Weights of a small transformer language model.
Size: 9 layers, width 320, 5 heads of 64, MLP 1280 squared ReLU, vocabulary 8192, 34.9M parameters.
Architecture: rotary positions, untied embeddings, some layers without attention, local attention windows, gated attention, an embedding shortcut, learned residual scales, weighted sums over earlier layers, capped logits.
Training: 613M tokens, 10231 steps.
Each number is 128 + 24 x the weight over its row's rms, rounded and kept within 0 to 255. Layers, rows and columns count from 0. Numbers have three digits each. The size before them is the row's rms in percent of the matrix's.

# layer 3 MLP up, 1280x320, rms 0.0638, rows 666-772, columns 128-191
099:114144142128105122112107154116098117128138167137122105104123109139122167156131125127111120126123123131090125117094112152178109096146142149107137112150158098143131166118106111174155104136176137
108:114121137144129105120089136090108148129093155129087106100105142183105120127109150102201111134145124112106092082122133140144135145130152145109106146135143152117161132073162117103096163145167141
079:084148092128115118125133169171111121137107137106090104125173131096143089123104136181097124050147119109160168078153141124085099115129136125137076172144094114109110138127113156139138131159127157
101:106116125139120102136163124160150114164104117160116137101093126179142159143122121141090137120118085092141148179129139113153095129133132105087144148120160118138081159136161161139126106106111137
116:165097121106101129168147169114131079149143149124115110123152133116096136077113113150117075133172143077125147141091111124162092129072115112108169129121109148149131101147108099097128117161107175
102:099100144108080145108117130137129133114124145062095137139149143111159159092159174171141130117097135127100104119150102188113114133102156138124137116112096063093115135152118107098096128090109123
083:125107125158154133118144153135087156156126106142137136101114105133093152134157136164126117119077145151122178102147096139163120157125125145088116081153126086112075119105116191144114200140099131
089:129137127117151110115113113102065138125125076104143140093127102108096131114119128106142134162119114099108172149133098148150104128142116172119135131107141152132109143106073090124108173133103105
096:138137098088137135128122068149144134089145096143137137094118151150093120141107145193128114092094119151159140130088093146147086110149154159123143154146136096165129117099109174090131099117118101
055:152074134145133115089130165138091146123171124116149127065146148181085087115144124123154098114124118111146119129119119166118152168119154128108093160145132114158123165086084071130124154137166103
112:171125111121128134128123150183124127109106136125097108127116119123121145124107167153158089121133109164113143143162129137133176113127157132131149115150099123153080175160128103191103116130109144
100:129116157115121122145175138128164167130172124164092126126115161141095101152114119118136123125083124136118104111112097087139132129121132124116102131112118198167114132133123125153190142096149128
049:130112111093134093133111131124129158119184104145111114085167161121100139142111162147135135095100121113110162147133088107102107141150120142132128126148130137134133115143121082118139152116172121
086:107138175089114179106137069157137134096147089144129124114134161106067109130137112085128074116150131118145135134120110156138079146140113149137157126176090115103102118093157150117143140130133107
110:077127186140119125166155163099123125187168139133177077110145102143121121170136128103103142154096126101126106136100105133174147160133172139088134136133156121127096134096126134166150109160126137
113:118130114143141146107183117095130112119142087160113115110180108142135132161172158143149134086127095137140119146143132144131151145124116088148106160131124099154096116121081076150152126100163137
089:133100094120148140141129151162130143084121081131140080144119125114146137142170136134134148132124125088124112122108130131119102133110118091079166116085093147094130162097107178119144185140095132
100:101121076116138149117096144101153103126154109087130116117171106171112123106150150120133150154131127152155117135143109118126130184111098101114162149138126109110108133098115127131163152168118134
106:104125105116125125150128122104083106144108162145095143123143138117125116168134126109106159103150104133153163119142143152094137107125116125088095141124103175160112111176107127138104116154098117
099:124127168089097131171121086093146120114101123136149116116116105108144118112105125098124113152167118092157123136111090119136152146125136117063171113106145153129174154148115175089133130121143127
094:155124096096146124124149080132148161156122092128110121090154107111097100127103151133120137139181140114179147160101120139103078157128136078114130126145120135150107097153116121124121130120132188
095:131069149155099118109154161139127119168142157119105116144133148131137094128118152102130125155099128117120103134107129119126151098159104132118118142147122096123113118110173158155128111099126110
103:108143170116131175112161086141144141140110139119168087116129109165114102123146194140141126161168097072099119123137107098123118161116128144114162135098167111168097143129155144150120150108162137
089:112134118136135097179084114077084091147129157103097132143099110145122123108132161168125146136185154090111099129149122113114143133143179098105105128117186131148130150115129121145130166160137131
082:139104123143149089154070162127091148108135125096150138103149070128090123163134106087131161131170129169088139123099116112156174104164144108123123133128134115134133145106140117173174130117086134
079:155107074134133147122140169105122109119118116128106111115076114135132128162093139159133148171138128149127129076147143118178123129143127116121134147163126131107168096159133118152156148113069149
099:120092146135143111140100133137123133142152114139125111123142117128060127142147148110121130129124068116155168142132128168145138106094165095116166164187147124131142136141142098129125129133119152
107:121099163113134132099132123155133127124149120116155113125146110099063118123121130168137108084144120152142180120109125087144125126111125130097116143153170118096126104098104106101166142140127153
113:115070150099139108112124185136144126179114109118129133140123127170127116123134108120132148108157138103144113152153155138141137172126154139150121134126136156166101147159118121083147185156096163
095:093138110108100146173146143111113111121118147140097145149132121132119069085100114118161102160124117147110102171120102105146111125105143138165118125107131107156119146133120111109083139162137164
094:122133106142130126148126146141107108146113135118082153108114097159133126147120202208110152094130100136100124114172123183151107109143118146082120146111094125198091166111154144166107174153142128
094:141156167125100152147127061122146107146116148135141118147103120141159084109101189100119150105171126105129137117156114134114135144122143153082141153154150111124135155143134115100075108135144166
085:147150150088118117144135154137105131098127121095130135117139148121104106136082139091146116154133137102145075116138089094166156146138143103084089108133133161113115091114101132145136178135104139
101:129144146134165130115123150162100104103119091164131135105163085106121137151142133071147158156119124057095141149117144157132094090144090155136112095143178087134084105154097124120150121155154120
096:133101137142098149150090119129116114090106169131097108138124139118173142135140124138106100122124106117093136132122125128109137122101137106113158137177174158115111098095165153093140160111116145
101:137139124140068156127140163139148163130136083096170136119173118114102122094140101082139111132097130124133167161118117119103091175129125115105106101138131153188170126091120152147143162174150107
091:103151099145114134101094085163111115157157110118112096139127125126160169147145139152083135110123100195144181135139125127108131114135159094140133147132143058152112141128177074137207129125154120
103:147142125118129130132121105148101153101103109125153095135135094147107100109162111131117117113141134169119156151139147105126163172090135139089105090106113137158149140150105117143123127103107149
085:069107096137131184124127181154113143140145088129115101086160079155068162123138138131122147090167110140136158079125138110127149118112128122126123137159102110115115107145105086112142106129109113
097:094090151126082140119180145123146125135171107141130119115133156143143121133145182110194103177141135116071142105140092099093159151141126112136109157136168133090130125153127126122156134170117166
089:141081087118110138151133111106107109122101108105091106129130159110150099169086126153124136101151121134143136164112125109106164142083106092152124190177142131138142127127121169131186130145127151
089:131119149127139115138127144104151155131125078134174137066136130116073166096082162083140108114151128115102146133115108129164122074164145150143088144087147112131135154123152143089096130125123093
092:084152097136143137125177098147133092101117131139160105106118159142169160147088166151131139130105080114140094132101097138150142141118146163152160146119120097176116137146121120177094141082146116
096:124110145123090141180149086147122113145087161130133123132122158148142140132066124109100128109124095141132113092160151141116108156084132110161164157141165176161147177123155128154124131121131119
104:093132167101144128119113115128120145132140147133122140156118153177124100109191146149118115150121147111142155104113142165095178138111138138140138111114174192149166116155110140059120154146125139
093:160112105154155141138103123104119163105139111130099126131145116154079130141120133137110164151153131183094122129107151116130137126146114149131159130121112130114096143093125153133142166082086127
095:110131124121126137092126084193159133099128094128140096142161146133117103138104126083150128145094125146091138105175122094162175103138122112115144108107126136149100157135141137156172119133153139
104:125141128136156131131074142112118116119166146103116112102158091131084078161080122091171153145123107122149153162117104130093098130154124132110144138170135127118116124105154108166204112165123146
088:113158126154153109105174145145092156168139145109105139095107083143146114097107119111116111179148131136097116102184135135153098117121132140121138114134133192128123108126114084171115126167181133
097:130151147117145158163157133094104143113148108128108088124141136126159111109104135136160122088130110137101126111128132145119094150146178130121142146140171195134153146136121121114172123133143105
105:165103111149149108162080160123137087099146130093110125129094182138084161128164129094122122108129089170136157087107100140090112166089103133160100150085116132120124116118112140152127130135121093
090:144120098132139102114170087167115142149142156145113100143141137104126120102157102135114144075124089144137124092116080153090130102101100118154139126108146150143137182161122126165153129110140087
099:104129105116112142118141140124095121118117070138147125097153100114096141117142160151152135159120136104143175122075093125138145084154096116142102124106139114142094098106078124161115131120147141
084:095100139136168121145135115097137155133143114156183136103127080127073152092156153102171100152130153122138169174126128145149164100143168195087131138117106123145120096112166129153103156168124103
078:147135127169141158173090100143103143123107111115121140135090151134123130137113145110146121092120123103130190141099146147168148121124165102123174161146153173143093126147134123112178154162077109
049:114109152164098126144104116113126095121155083135127098069167090161101104146122139148126115120144072100136187137135101135147142153136167134119122181118142120145118159102112114107134152156125094
098:118097113167157147116114160145078112141136115111103106123111103138124102141159126155131113125104106091103134110160117141116121113123133113098131148062113109121119179115156111151179160149139142
102:089116145064097109094121096109164126125141112123142133095154094123131120118147136153192113146116118161123153112140106137128130118152129088053099126095137104107119114116150149130140132116154156
103:131123105102095155165155139114141123202118155120111148134140128140153096108144119125143135145122099150147124144108104108164149142130128163082075121141123153127116115143105114117092120103155192
105:122134133116128126089112101099159106120185127067128136121178080140137061128130157148119149111134097120136100136106114146087128142149133161096154174144169125112155169094174126135150127146145098
101:122155142117147169160160099152143123149117132121127112063092120153148128148148181118147156134143153088123121153118139120117101136141159138110138131144127146124093105137091111165148178148123109
094:081120173114105098125145170129123132100168131112140116149173119132111129158075144153150104151107122121149135090166138169102075123116137145143116153127102132183162113127162115118161100159144135
103:125110141112130114124075144140159136167144087103163092138151090149121141138150149098120159180133117136106110150088123111159154105139154133136113112145119122175110113128094102115111154152140127
110:138115187119161132174098165099115128192140121097146147114113120145133114159164133125121127104083159088109123152107121164114102156144108124155121156094153113109124155153155154132103177140126179
090:117109110122125151168097107094152092100119147099116141131128094142148116152109124129146121129118112083134083163169130080095185133084093084125158123127164137109151150116097179142120151129152119
093:140091151130135150147137115149137127081113121152135152089123113143098147137164158133089163148110152096111129137125129128123108131152108132145125133102134118120125142109133107166107130089152177
116:118158142126116112136153120140150113136119099132118086088137122123155117099139148108143129149096135130104096162051113158064151159148101140098121166115157104129093129158182162170094123122154095
090:096145053130133091101126094115149101114124118134118113117155144151155145137129112133130147097142134126140148150120126135092127162135109142131139175169119127100144127127167157162141131118130137
095:118122159122140110117085104122110097081168116096144165131119165149133151091180127124150139171071132100139103148074103145091172115130132105133123126125135115123138136125143124121113140087153136
117:127137152098124126128104139108138119108109126130130121103128131159149078080133155121144123140123112098101122154079130163109154181140090116145122156116181109105138156116152103085104143116183161
106:134137110126098170146083123114153139138127128110138098126128093160132132149113153119134122146172065136153106106105137111141152158138123115085137107121134119121125091128109078053154109087113162
094:148143139105122132133129131106145151101124111123188130108140133166119146119092100124126149131106106109171126117121107139088127145121120147103114122102119094188079118138077132123135100107118116
086:112138134133143131172156121134133123113128139094090126106136094132181103125138099141150118171128110133097114129146136119114097120091104115156105130151129150145090166159116153111102154094089132
090:095117133093154151172136119125100099135133144124139092077101172138130133143095155128171105130108093121129150101115107162130143120117172168112123118095142112139121123135198141122160118112156114
103:082110152127149104113149118139128121096155092101134112149108114137130101076114170118120063136132091149066164078134156121115147079115138128125089098159135096144123146112133133138130083112147145
093:149118106102126117129106094131120142131146116148124111124151077153134123153145122103127178149142104125115131105157100151085150155131129121100093143143127111149130132140088141159129121168113150
089:137140131086091127123108175106082088108132107087145153124127117170152107104100149124149152132187127087145146117151109173074094155115119125116129103134156138116149117118132116141108098166114161
091:111165138125123138149127122114110118174145078144142142117115148122099158096150152156156092095105141094146143096144097195155124123137177133070156128115104141147112159103114136137094177173132122
121:125146130105115117128119110103144115126096138141174102108137134151145081096113145176145108132086137110092126177114104124131134179148149116094131155120161153127139180116127171124087121124142172
108:151083119096160151160147175120111115177129116106091112118139124140107098119162110088180168146176145113139137111117086139148133155113126146131135168124105159142092115144087130113138101162147102
097:120118111136112124169125119119125142123139110112095088066141122118104150160105113157123103088157124159099158120129106120122108130054097083109154144115119138138112117188131149128190117135119080
095:085103146107145156099158090183075135102110113123125137141118090146107143098156138130119111069107116134139168096128120138106114151095137155125144190117146146149061169162135116172129108152165144
089:107089110144113147159112128129097138126118082100100132115156141134135125139140115149132127131103158135078131151115099142173113108116126111124146129169164084152101134132115090119141117135127130
097:115135119079074184128150102115109127156117160131127107135119101125143150160149104121119095141056130084143119141152133164120116166096130119101155129134137128158114130106125122126111112162151119
099:138090103123121141149117140129117090094164129094134117105150161110124105119115103176148109143101109139092113122144102170127115146082120130147146144123110121114142141144124114154162170098183126
112:140101089144126135103135107165116141158183103073152123122086145113099092083108130121150107131103090123111183106128105093136148126154163125158163137133175110115122134111132160123159129145136102
102:160128132121139113152109161142114104079108129163119123135136129123133145104164125148122108128158143119128151119155162134087122115119155119154162112107152139134138186151156101128104139118124142
118:123145088148139125131097147125074150195130124122076086059141139163091130082128152107150120140106124116085122136127161128151102142111182159140119144138118142123136132113122154098113133100125079
104:114140114122166123140128129127124139101155159130131128112094153136141117137121140133156139101088113091084127106138094095136129119112149098132135123141101119150078120094108110129153121144129154
110:163109166121102112117095114137131122137095147125161111130159136135130138108118158114127152140164135105144111136131109144089099125160111161099142139135158144171115126109132134105121133102107129
102:118150136146099140086117105119092128150083116165111140129160114109133075141129161122113130094095139095141132143074129114142137167166102134095114173106134099123109119134106146174152149138113172
105:121119142158123130079148117139108153093156114130119079099179103134109125152158148110097093080094121144143167145157116100130159149113162167119115168149107128091112124105154167129165179149128110
114:132082125119110166110139124181164121103157082053104119152159132116142046126149100113134105127111103146115155154095084149114091142115166153143130112174099181118156116157079182162120129142137109
103:057103140157126113126161149138161156112115111135079095075139152147083150097211138116156086137123129128086127153156118077095151119146157133142145134087153111125133097111141126107103113151112146
097:130139106117089120085150115149148144131145057127172108096110159147127157114121128155110086118112111133150157141144107170126079094141175166139120156128096121150118097154150144100099135123105122
103:134090105170127139111133104109161093145125095144108093130158106119097061133134156058123148129120122132162148117092125196145138139113117128170113148130120091084137136151154113095133116079170096
126:121131131084169118126157122121109126165143140119164095135137104126124106134124117141109117201085166104093129124097119177129115131120133117114137136140152162108139101157120091149126112126140142
097:135129141127133112128145127133154160123155123145113101089110102152109147126147164135155165108098083154163125076134130142098147127145123106094154125136158168163132182095145113123157137142144099
110:155132146132098156099101124099168146158110089158130142102113116145136120104128153138145139114183100079132129163114147173111139147092125130102142179084168129118083117117119134097118150138178128
096:091133118144101128107152157138132149125124130114100100126087098107144129082095186117104123111109095129102142133145141167080117152135108100086134208122167155157097123105117105149171113130126120
096:115126102169151109132105180160158153124111131083093106108131087160137119141100127158130103136137092146106143148138124125150126110063100121122117133128126098086106122132139174115123159124125097
097:111117114138096116112149124150122076099161146158135122115144155117130067129116121110135115113143102141124141154100151141123137156135122138142092148116118086098136127158107110126148116097104154
111:077103129130153108166151164160117125157184157111150155136124125135088126114162145109116133140103134122147092132104125146180144085089139128091118122141123127151082112111112084101158125145144160
101:095155121118137132113141125123128117144173096133087136118168180116108155092164136130126134143126163121130113145050116152117128120152122161140128131152131124143124130139117120106127119112114144
100:112150139161137129151138114130135140180089128118136126136163120121145113168116138130147101110160120172117139125131103117150140142154085114142145199135140141141132147099130163164133123116118098
091:155104146131103111118164127109134151118099102141148149110148126137116144097136153157149080154118117116150136137134076112153150157149144143112133154142150109161129138113091155127123128181114143
101:128071153129121129174144158103157171174143099102171130122134117160122133125146146117138106089170125102095147154103102135152150159107126101151095133112193149143150097140145126110144147185099091
# layer 3 MLP down (transposed), 1280x320, rms 0.0544, rows 666-772, columns 128-191
100:093137137131126142151114102135164146139113121165101123144130138084110134148093134110162112098153100099142139150118146107183134134166126127131147148129128108150171151131134157116134119134107139
108:123105116141124133131114088090131104116107164096141145133113155136123132124135098126113144129121134074137089116138125099164110100144101128123111098128157105141159124075124119092112109145151142
082:109118125113124115119112143176121131118130169133103126162165168148138098124154145117112103121133130128135148105110150142113130150100144104123119182111139139099145162142108117152107045144157140
106:080123099104123136103140129125129126092137122091158110128150144112127099147110126107097149125165113128104086103136096148116112116153148098150093098128152127169190137166137118116149144106159130
114:127149112117107114153170092158132107098127143140121121110155092116149112102139108130107112128148140117166123132139138115107134123118144118083160114134171152089123128134112158151131134106112125
102:139087113065153131099104125164178104104114123125158126194128116115125122142114112142088136131150100118158112089110102147113106122076134146108132130119125133118158112157102144131093135089147127
086:135106128152159134114147124149141141137115098153117144149115138123134106135132129113175148145111112118095164178118131089104148124134115139124139107119138093151120133144135132086129120115155088
092:117113140136112113136090160169137137112117129125079127130138163132100129080135140133120114150148153145126151139123117107095093121092138121109154121141110145139179154164166102137123129094170143
097:116139116130114123150064147082146096141152162127095140139137125136125106092116131118147085144125151129104112170151122093130159135127150150098102137103153133104165121137115148107139120121161135
037:137105139106120114095145102124137115149136138123103107136122178067110119058146149107105133120118155163138111112123100097098155133109175171155095138129134109118148134138116141158149146159128106
110:112120144116116151102144112124123158116090150120174090102103126154152137112180159127107121154168149111122109128127083104082150130119123144137156136175139124115122144136141184162110139147141169
100:128073133171136101139141101153164154134146124124126152144111156136116141114110110106131107150125143138105124128144120071176160090140137123117152143168154156122159113130159168113151135110161118
026:125149138056141147154168139090181160133133129133137120115082135116157085142123138135122134154178081110144113127114152116139113114124173133105151134096103134126091095107136088141087138117151129
087:116114128133098170121135119163164146166093072143145120135075164137141108118129123104101125159104139140107080139096104063108110151097087093107162081088116122141120123135120139115103148092144141
110:126120127107134118158139098102120145136148142146162112107147116123132111111112110131116127125154131172122127104134136135145132137107147117120095117104105091154165106151119136159140103140117156
114:187141146088094112093143116111155125140142101104137123136099135153156104127101112123086127131120119164079110118116086095106127175123138130161164115106137107160099107146100174145096133095147153
088:117113105146126110152139154142098184131102103125085098165146109099131119118118090146101160134159177151162145116139151156108115157118098133112118135110114110112133102112156134153122134148158117
099:122140128131121110109137077151112137096146133111153100140150136118141114080110109127134150131110144141121144078129140139148150150097108104155097116147136100095125126126118138135110107114153110
106:097094111099133156157098167119088140127127154184136109157120146099113110081089104110129103129134121115162157140092140143121131132085098179135097152142135101114149118096149119141130154151142131
097:151162099104153124109130118103092156143106123134114141163124074108120117103115116107127076163126152135137158135099159141170140141163142129113111119138150145133152144097088148123137105157173136
096:130144152117154139113140076109145130118163109151117120115104153113118072132074138124074093162130117146104082129113131111151094071166138118120142128140128136126143090119076111157120120105139113
097:143088107159117120153115137128147155129124144111107133198116124106122120139129138133138108109109146136145107138150133140161160094144093083109169124151127162118148143152152119120180152108113135
105:131103178112157103201124129100141157117132137149112085148114095113136127152129145168150150171141186103086149133130131118078157125143207094109169080177128117148172149113139104168123125085118157
092:140156136146118091121127095132160098106144142151141149165131153134148130141156100111159119141155111142126123146163157091111168151159123127094144114182134121184143128091124135112126116122144092
081:176132171156169069142083158155150119137142152144143153192138103090113096133111120106130146145152143180073123123087131118090122131172134106114115119135138136125147143109117129104113113098161106
083:159086116096137095152165107147132136106119095121142150147106132146107121140082126129136105137124137156125094126119145126134132142131146143123129116130124129120117082089128122117133167083128128
101:159124130104140084146151100090099152133155164129145115144150176158136119091139149154083153146153106132195168114142166172096107118118150133132128146132137147102152109125119153127116100140137161
109:134183126122101146143116135164127138122112104128152115130113143136108097085129133149120120121141099139150104107148099128148139115115109170122089142091144113135105097148141170177118142081144142
112:118170151097153130095126123133133128176128117121123134137124125139130148145127103137161172103126094148125135144127146121146151124123153127153107113096109152144138106112122130067163139131149084
097:118103121114118147118143115114125122155145134116142164177114143119152144121134076106151137113041136114146125188073131170133082123121126147110096113089133096136188097159168141132097085162162133
092:113133068114106142140150134127095113114127140103134121127094143146123161124156140131128140104111120141134176105117153089141098141126159101155097124110138132128123152101106179130151118110079110
093:138176103112113147168121130115133163109106122096172139084129103088143114081152130136161101172121133099123106110150127127116163111149161141115109153117163123098117124095138153138104117138150092
089:113151147096152115119124102092126140124145135151130171155109160092117133155158104143141088150104113155134155187048157125163175123140116151133124145116102139090128131140156140128099145118124128
105:150107148123185164152129102146099175109144121133072129103076138113112153085178095135099090155201201145112101162148153154121065108098143109114153097132124149127122081126120111164118138122149134
098:124166163098124107126117099137098119082112151081125132128150100130134106160120129146086132132133101157092137141171126144111120105155132074127101108139138119141120135074120117158111150120107135
105:123156121121068146125165093112164119109131118118137146139134106157136164145140146134115106142100130111149105137117137139156158108102102156166126090140123067108114079126117110132139135138097110
093:158122109154151161089160046139110146111128137131115134159137119140155105145083133164114152122123134138130146097142133157121061097135147110109167153133112149127124149094111118108128106128144099
106:155140107119112137132121089151151123086109124113121114160165125116137126125095114123128054114068120149159136106150101131151069164099124157139111141102129154161142147151115135104118118118123104
085:125067145150143175108109154169117124107130110155103113138150120129129139116124152134123127098129141120104169149107159132134149164142127117123096139146146114111147157126141116098139094132147095
095:118136131133148154121122141139150149117123128144136131141075134131146153139127135125156120111148123109111115134139117090133127132152115146136150102123119142126116127124180166110119152148139065
089:084134132113131141097144139104144133137111153133153176138101114131129123149126130092110134142121140126115140116122150099147118134140128146091140119090107152140106135115116114091106125103129101
096:147138177159139110092102159143161131124119127146147142134091152122165083156123112090131149162149136146099120145086114088108154111148154098118147150116109163141152135138152116092140123074145096
090:132157146118090100165096157109141128117129126147102164172128147103148113136169138131122107163132125122122155083132117128106134124134134135109123113096124122104172121129151100149122119117131121
091:161127132102147105109093123139152112120141114155101103150153132127099109131151142077128125142111163122080129100119144088099131134125114096076151111172139102130146104138084114101127128117145131
106:129117163122154156117155115143098138150145139139123135142093133142121153154134099111097143141111122095122155165121197118136095115114110145094097126163139136141137132156149150072106132140140174
094:155159138158132110134141142131180144107163155132109159156145152139121133144136113092119131126139142168102102138085193119088135130128121122110138090129134115148161101092115168113159110135151113
094:113116118107098173098136113154110144109112126101140158129112121124157165090131087107175075171133126139117165154128142112144085113144128091128143117128075141097130161158173145139136125122150137
103:140108125125103100142082162051138132116111161105131150168144118086094051165146112135148113086139131097166160164094145156178117103136090116114124131138128101079173126132134134128093150152108151
088:116108133115097132072156136090149122112106141126100162171116174104126140098146141169170117133103111089147131114122131158181081110111140185177082119093112137079134099155143142121093139095120146
093:119135145131112105112158143165127159117108146137147113122149101121135153115149110160097131147117120148187124116186101180115128140121127120067082151125143107092104087131106131101104120161110170
106:145130106171136141123088113115137118067113115138105109163142152117110152117138188139124094091148164133082144122107118126093123129114119130114145141131110088107157144087169118132119086130130134
095:133120128093097119112171117163118117109100132113119159165114168127102154100108074137122098105149124157120103110123106120101108083109152114118141150127156116109189169174135125166151119102148109
100:135141167119156137147129086146143130071135056145116134100083116104106106125125147104126147146163097116123108142105115148158140087128148124102132141161121149118113122159105132104078154128137134
084:120142174161181118128151098144148129124119124169159134137130120138110130154143115110147118134170128123130123132085134110144176114146132152138137094144112110178135165129111169117119157123121068
081:118109122152110132182116121103123133160112108116152155152050117078087127145131152123149106158105133114082148163127156118123153127127164130079141121112109146123107124102133137112162145109117148
028:115112117133072128077124143126137112156163159115157106131160125133132152105112112098145107143153067106153113132143171164085149129124178094136141133099115103108138131156125125119153137142156165
100:103143074127125117160160147076116108136101152130097118120167078130156157129160156153165129167162131117165121173113145121115130092150118106125140139169092090119152138057160132147152147163120142
103:142128100098193096126134074139139155097124138158189120141120113109133137115115123162129110123129170132104134136111097095145145133174142136104129136128150147145123090119122107131130114108113159
104:136134124108141117146162096104164125123150136125140161161151141148143109161165085146145140130096131137119109119131159136141123078141138156144126092095123143109162161122160156138113133144133106
105:121155165120158160078116090108138129162151132112107120114120157107147103113133122191151135136113110179158111128123142192077107147111108133183112106106110102128098128130132107110123120106141117
103:140122167101101139126134131133143091149180094126109152127111115105126162177108158090131145137126125162109122119131171072159073095126198109077122119087128114164148123117102117158129117122134108
097:130101161086118128084128141183131114063111137113151103161129127109139118135129131126118129109117144133163140167124097121124145127098149136138150127126155076175151114138096139114117077098155080
105:114136116088159082149116133109144132123141122115160144169095092118147159117151123110122109115094098120144163160150128176199146115131116094116076077101110078128129168120124104149116125156156126
107:106102076142152145151085161121105112176156133143116123130128086128094114148117103111138118073126130098144123099102163152087169090178133121176078151123147142095132146098105114147140105217123147
090:104122176080124078166114124123143104141091157137111120148117133142153097142100131115104112128161141124140129116193154105142069150096111128123103123162109127145168133158185128104146114115143087
094:074105134094166133177117119128133132120151162145091130125077125081103112128132155134155157179136124137107104204131144099109105123135126130092144078169132098113153095098127124105123164105154095
111:172172131111124152125125091152140130100137134151144109132144114088139114122113130090181166153121122082089152113116135112098132110152121152142143148108114146120157130142150149176105144129147133
091:155143122101060133111132119141114103129096095119193179173151165143130119119102152165148108122157115094120103114140120185140139140101132158125106150129079132118142129117114112147064121140115121
096:100096145135102131110146108141134126189131090084112156127116147140080120144086163166120156142117143113097094128120075094134153070090115093129154148082103135144168161131122133102143123102152092
110:151153168117142123137133096133183134151151115126094144168124117115122124115140120172145124117116134118153160170123135149118121135159147140131131162117163139144132141145151136109137117120123111
108:101166114116153129135127104146124113108122151158145146125121081137127146109142089098157108129108119136134118166152162124144077151087112128113186111134161105128143133128129126146132099125186161
099:135133131148154165115118140165116153075118135103099126152128138134141150144110091137108126157116137150065083093129159146132063077122105117127084107169117157152140120146126066156173088112178124
086:111114152120145170122140156154103177148133123149128153138084120137131163118140156141153111125101134166156154113175155142122126129129159146134110137101087119117117105108151104142166114145113103
095:095203132077129147116139100114112102142089124130149148126137099125123178144163132197102096152146119113134070115163128129150081096107160102124132103132129151110136136091098119175114110159179121
103:124123126136171107116139157136088090166128118156148140130136125127189148122108139102119121097122129116093162079162111146099188157120112089149128108149137111101162140119128124113115129129117140
094:152177125115181121130120124153123124086138149111163133163124119145180132122092117158112155141090135109109144117181133132136041114125115167090101134156144111148132153129137115116149092144115118
091:118126126113123094088111169156132112098117144111112144149160122137176110127121057113092102150103164166121124134134129141091110118135121100078146087142127131133161119101141082133114133107207137
088:129116102169156163144122101095135126146108106138151146137079120124156154137119097097139069172156140137130099123134116084131157111138118137084157144149185141083128116137116151152130126105127154
111:127157163101129116111125070133149143130137125140113129180153170146159129117132103137152124160121139158140114160164136120116149132171123117117151140161171149143149166128166148122089115119111102
109:156129155114113128154142134083107156165105116119169114113092117121133142124173143104113108112149138123171157121120141129086144150131150119124082173129139163139116121138128141122142111178152145
101:101129113159127120137127182117132133178108138123099130125130046101107161156122076185157151123144146106128105166111156146141131090089136120131135102124111134123160119139165113142142156129132132
098:128130127127129154118172142125112175170129121129108121113099173112119147110116137130116079159109132128148125113088132122101112134094146128118157177103148132126132104148107148126152126156175116
090:170106128126129114141104139108105133085128135074100127118107084089141123140164127153129142096134150136103186141082121128076117150151073080116164110122150097145137131142100129091153102142162117
092:127121155109135114097081141144156153132120179130139132138150140119141110154131129099098111157129170111113145142114146092112127139137104138095136119151101090143141154151154141102118103081146115
097:156159158139090106094110119102098108150094127115113161144125141107112122143124093142100079096156126160108100124118128126122135121138137105074142139087171135127166161088103131148145132102169151
112:095168103134097134092153135118138118086138091142110179141142175121144088091114145099144123122115081098117143121137134109147138122157111144173120132192082085106102138154079140149120146157150167
106:123103172167097122123123117125142130074095165114119160127137146138149137124149117115123136125090128114106148087120165131118134113127087139147125113125162123138153114094126102129142148164101111
117:125151133134136113138093092097134105146140188137145134131099148108110081106130114138119129119138098072133119096107145071147124073159160131125118129111119133139129128105103186091140101135112150
100:178161108110163134113142145127120121136119108130159150114108157159167116108166097112138104139126124141148094139137135182099122192106145149108163135106120143160135082146098146141119115113132096
108:131129149110108169122099151147121093135109135135120105122131146108096125134105199131144143140121126126156141147115098110117145144089136162152157117097139107134162096136133154100134119179111128
103:115132132172132113127135131130110147174094131173093133116114098129108106100137123123104083118136158145141168083135152103125133129163120125097128133115147132110079150151103142116172088118135103
110:130147105130101102077137149167111113082118154108136097117118134117090144077121140114124130112118076126148130121153158130154166100114194135118122140123111115104178110128077124138175168164187135
112:132151132165087136086127110118124121119126128130122124152134154118134108113112127168093086129134089135121167118100115097122134111150133158139151110172128118081105166166113178131121130097128143
106:090119117143141139144130146127127116105118142182127080123108145123099134130152094138116162135157106075131128127139128111125135118140153152109110121142130121108121096144144103154112141138127134
093:146116143137131120108140131158167145157116118139095128142121158140145083168114121107133123154129136132142136113122126091113133160134104140103145110130128094156169133145143123146130127113130135
103:152132121138125122111089142110129136114102131132135141189102117135134137109133098160118123110135148112193185104169131145094090154145139170098109119135149124152150110117110129102126147114130123
117:101136119145179145154105147089105147129171145127157092154117120118166110124106136135084094151095158093113106125119128131156138103154116172103163100124124118129134097147136128130104136110138147
095:097108122099151115141159081083071133190142153083125123122094110126096138111106108129127149214118150090143167103120113164127108165122126121089090144113120172138101108124108156137123102163142094
109:151164157141098106137112123119169165129125094148144106127148084091131072151131134117132171122106151061140130136132143118131170111141132168122149112149128110111082106133167126118162133148133117
097:099179103150187111127126102104138164161147125128075123109104120119132157147113147135106107088126135156085152100128148127138107137132096112116187134097130146123134149134084146103190089127141100
098:161138120126173119148133169141152173120099092125184113158112112108152119159138100137125169142109146144126147128139155093113102100087127125104125148124121116161137076124158170111142125140139133
097:158113125150150119105103100133063142158133114160139127156129139128114118108156135092112176144149122121122152097139126129133158131130096141190135135125132142137113125139108109111174117124110153
106:105094098127121137131155139136145096170154135101106137158131098128130153157124090146059146110162121147135136122134124135141100091114119127099152109124122131180124138153120138136147132097138139
101:138149185101143141145168107052127164156121152184113200162091160119152171110139154142116143131160124144137089139123119114156134095145108127141095115108153146105080104153121118131113110113146075
105:115132138088112098104171093160123132138111096122160168123139129102152148136126087129116086134126150185144166113141114073123124099218151106110149115101120106146083136104139124142121144097120097
093:116113116129127119119096128159118101120148157144120138151179122100097108127117101129095128177143120097160081110164139089146119146155128170155110109145076132118109119183151117148146160135151158
104:110153140146137134122108129124116181168153146130120189136115094130141165117169125130143114104124145115142140176110183137119153099187117138135111136165101117145103154106167144117147154148127122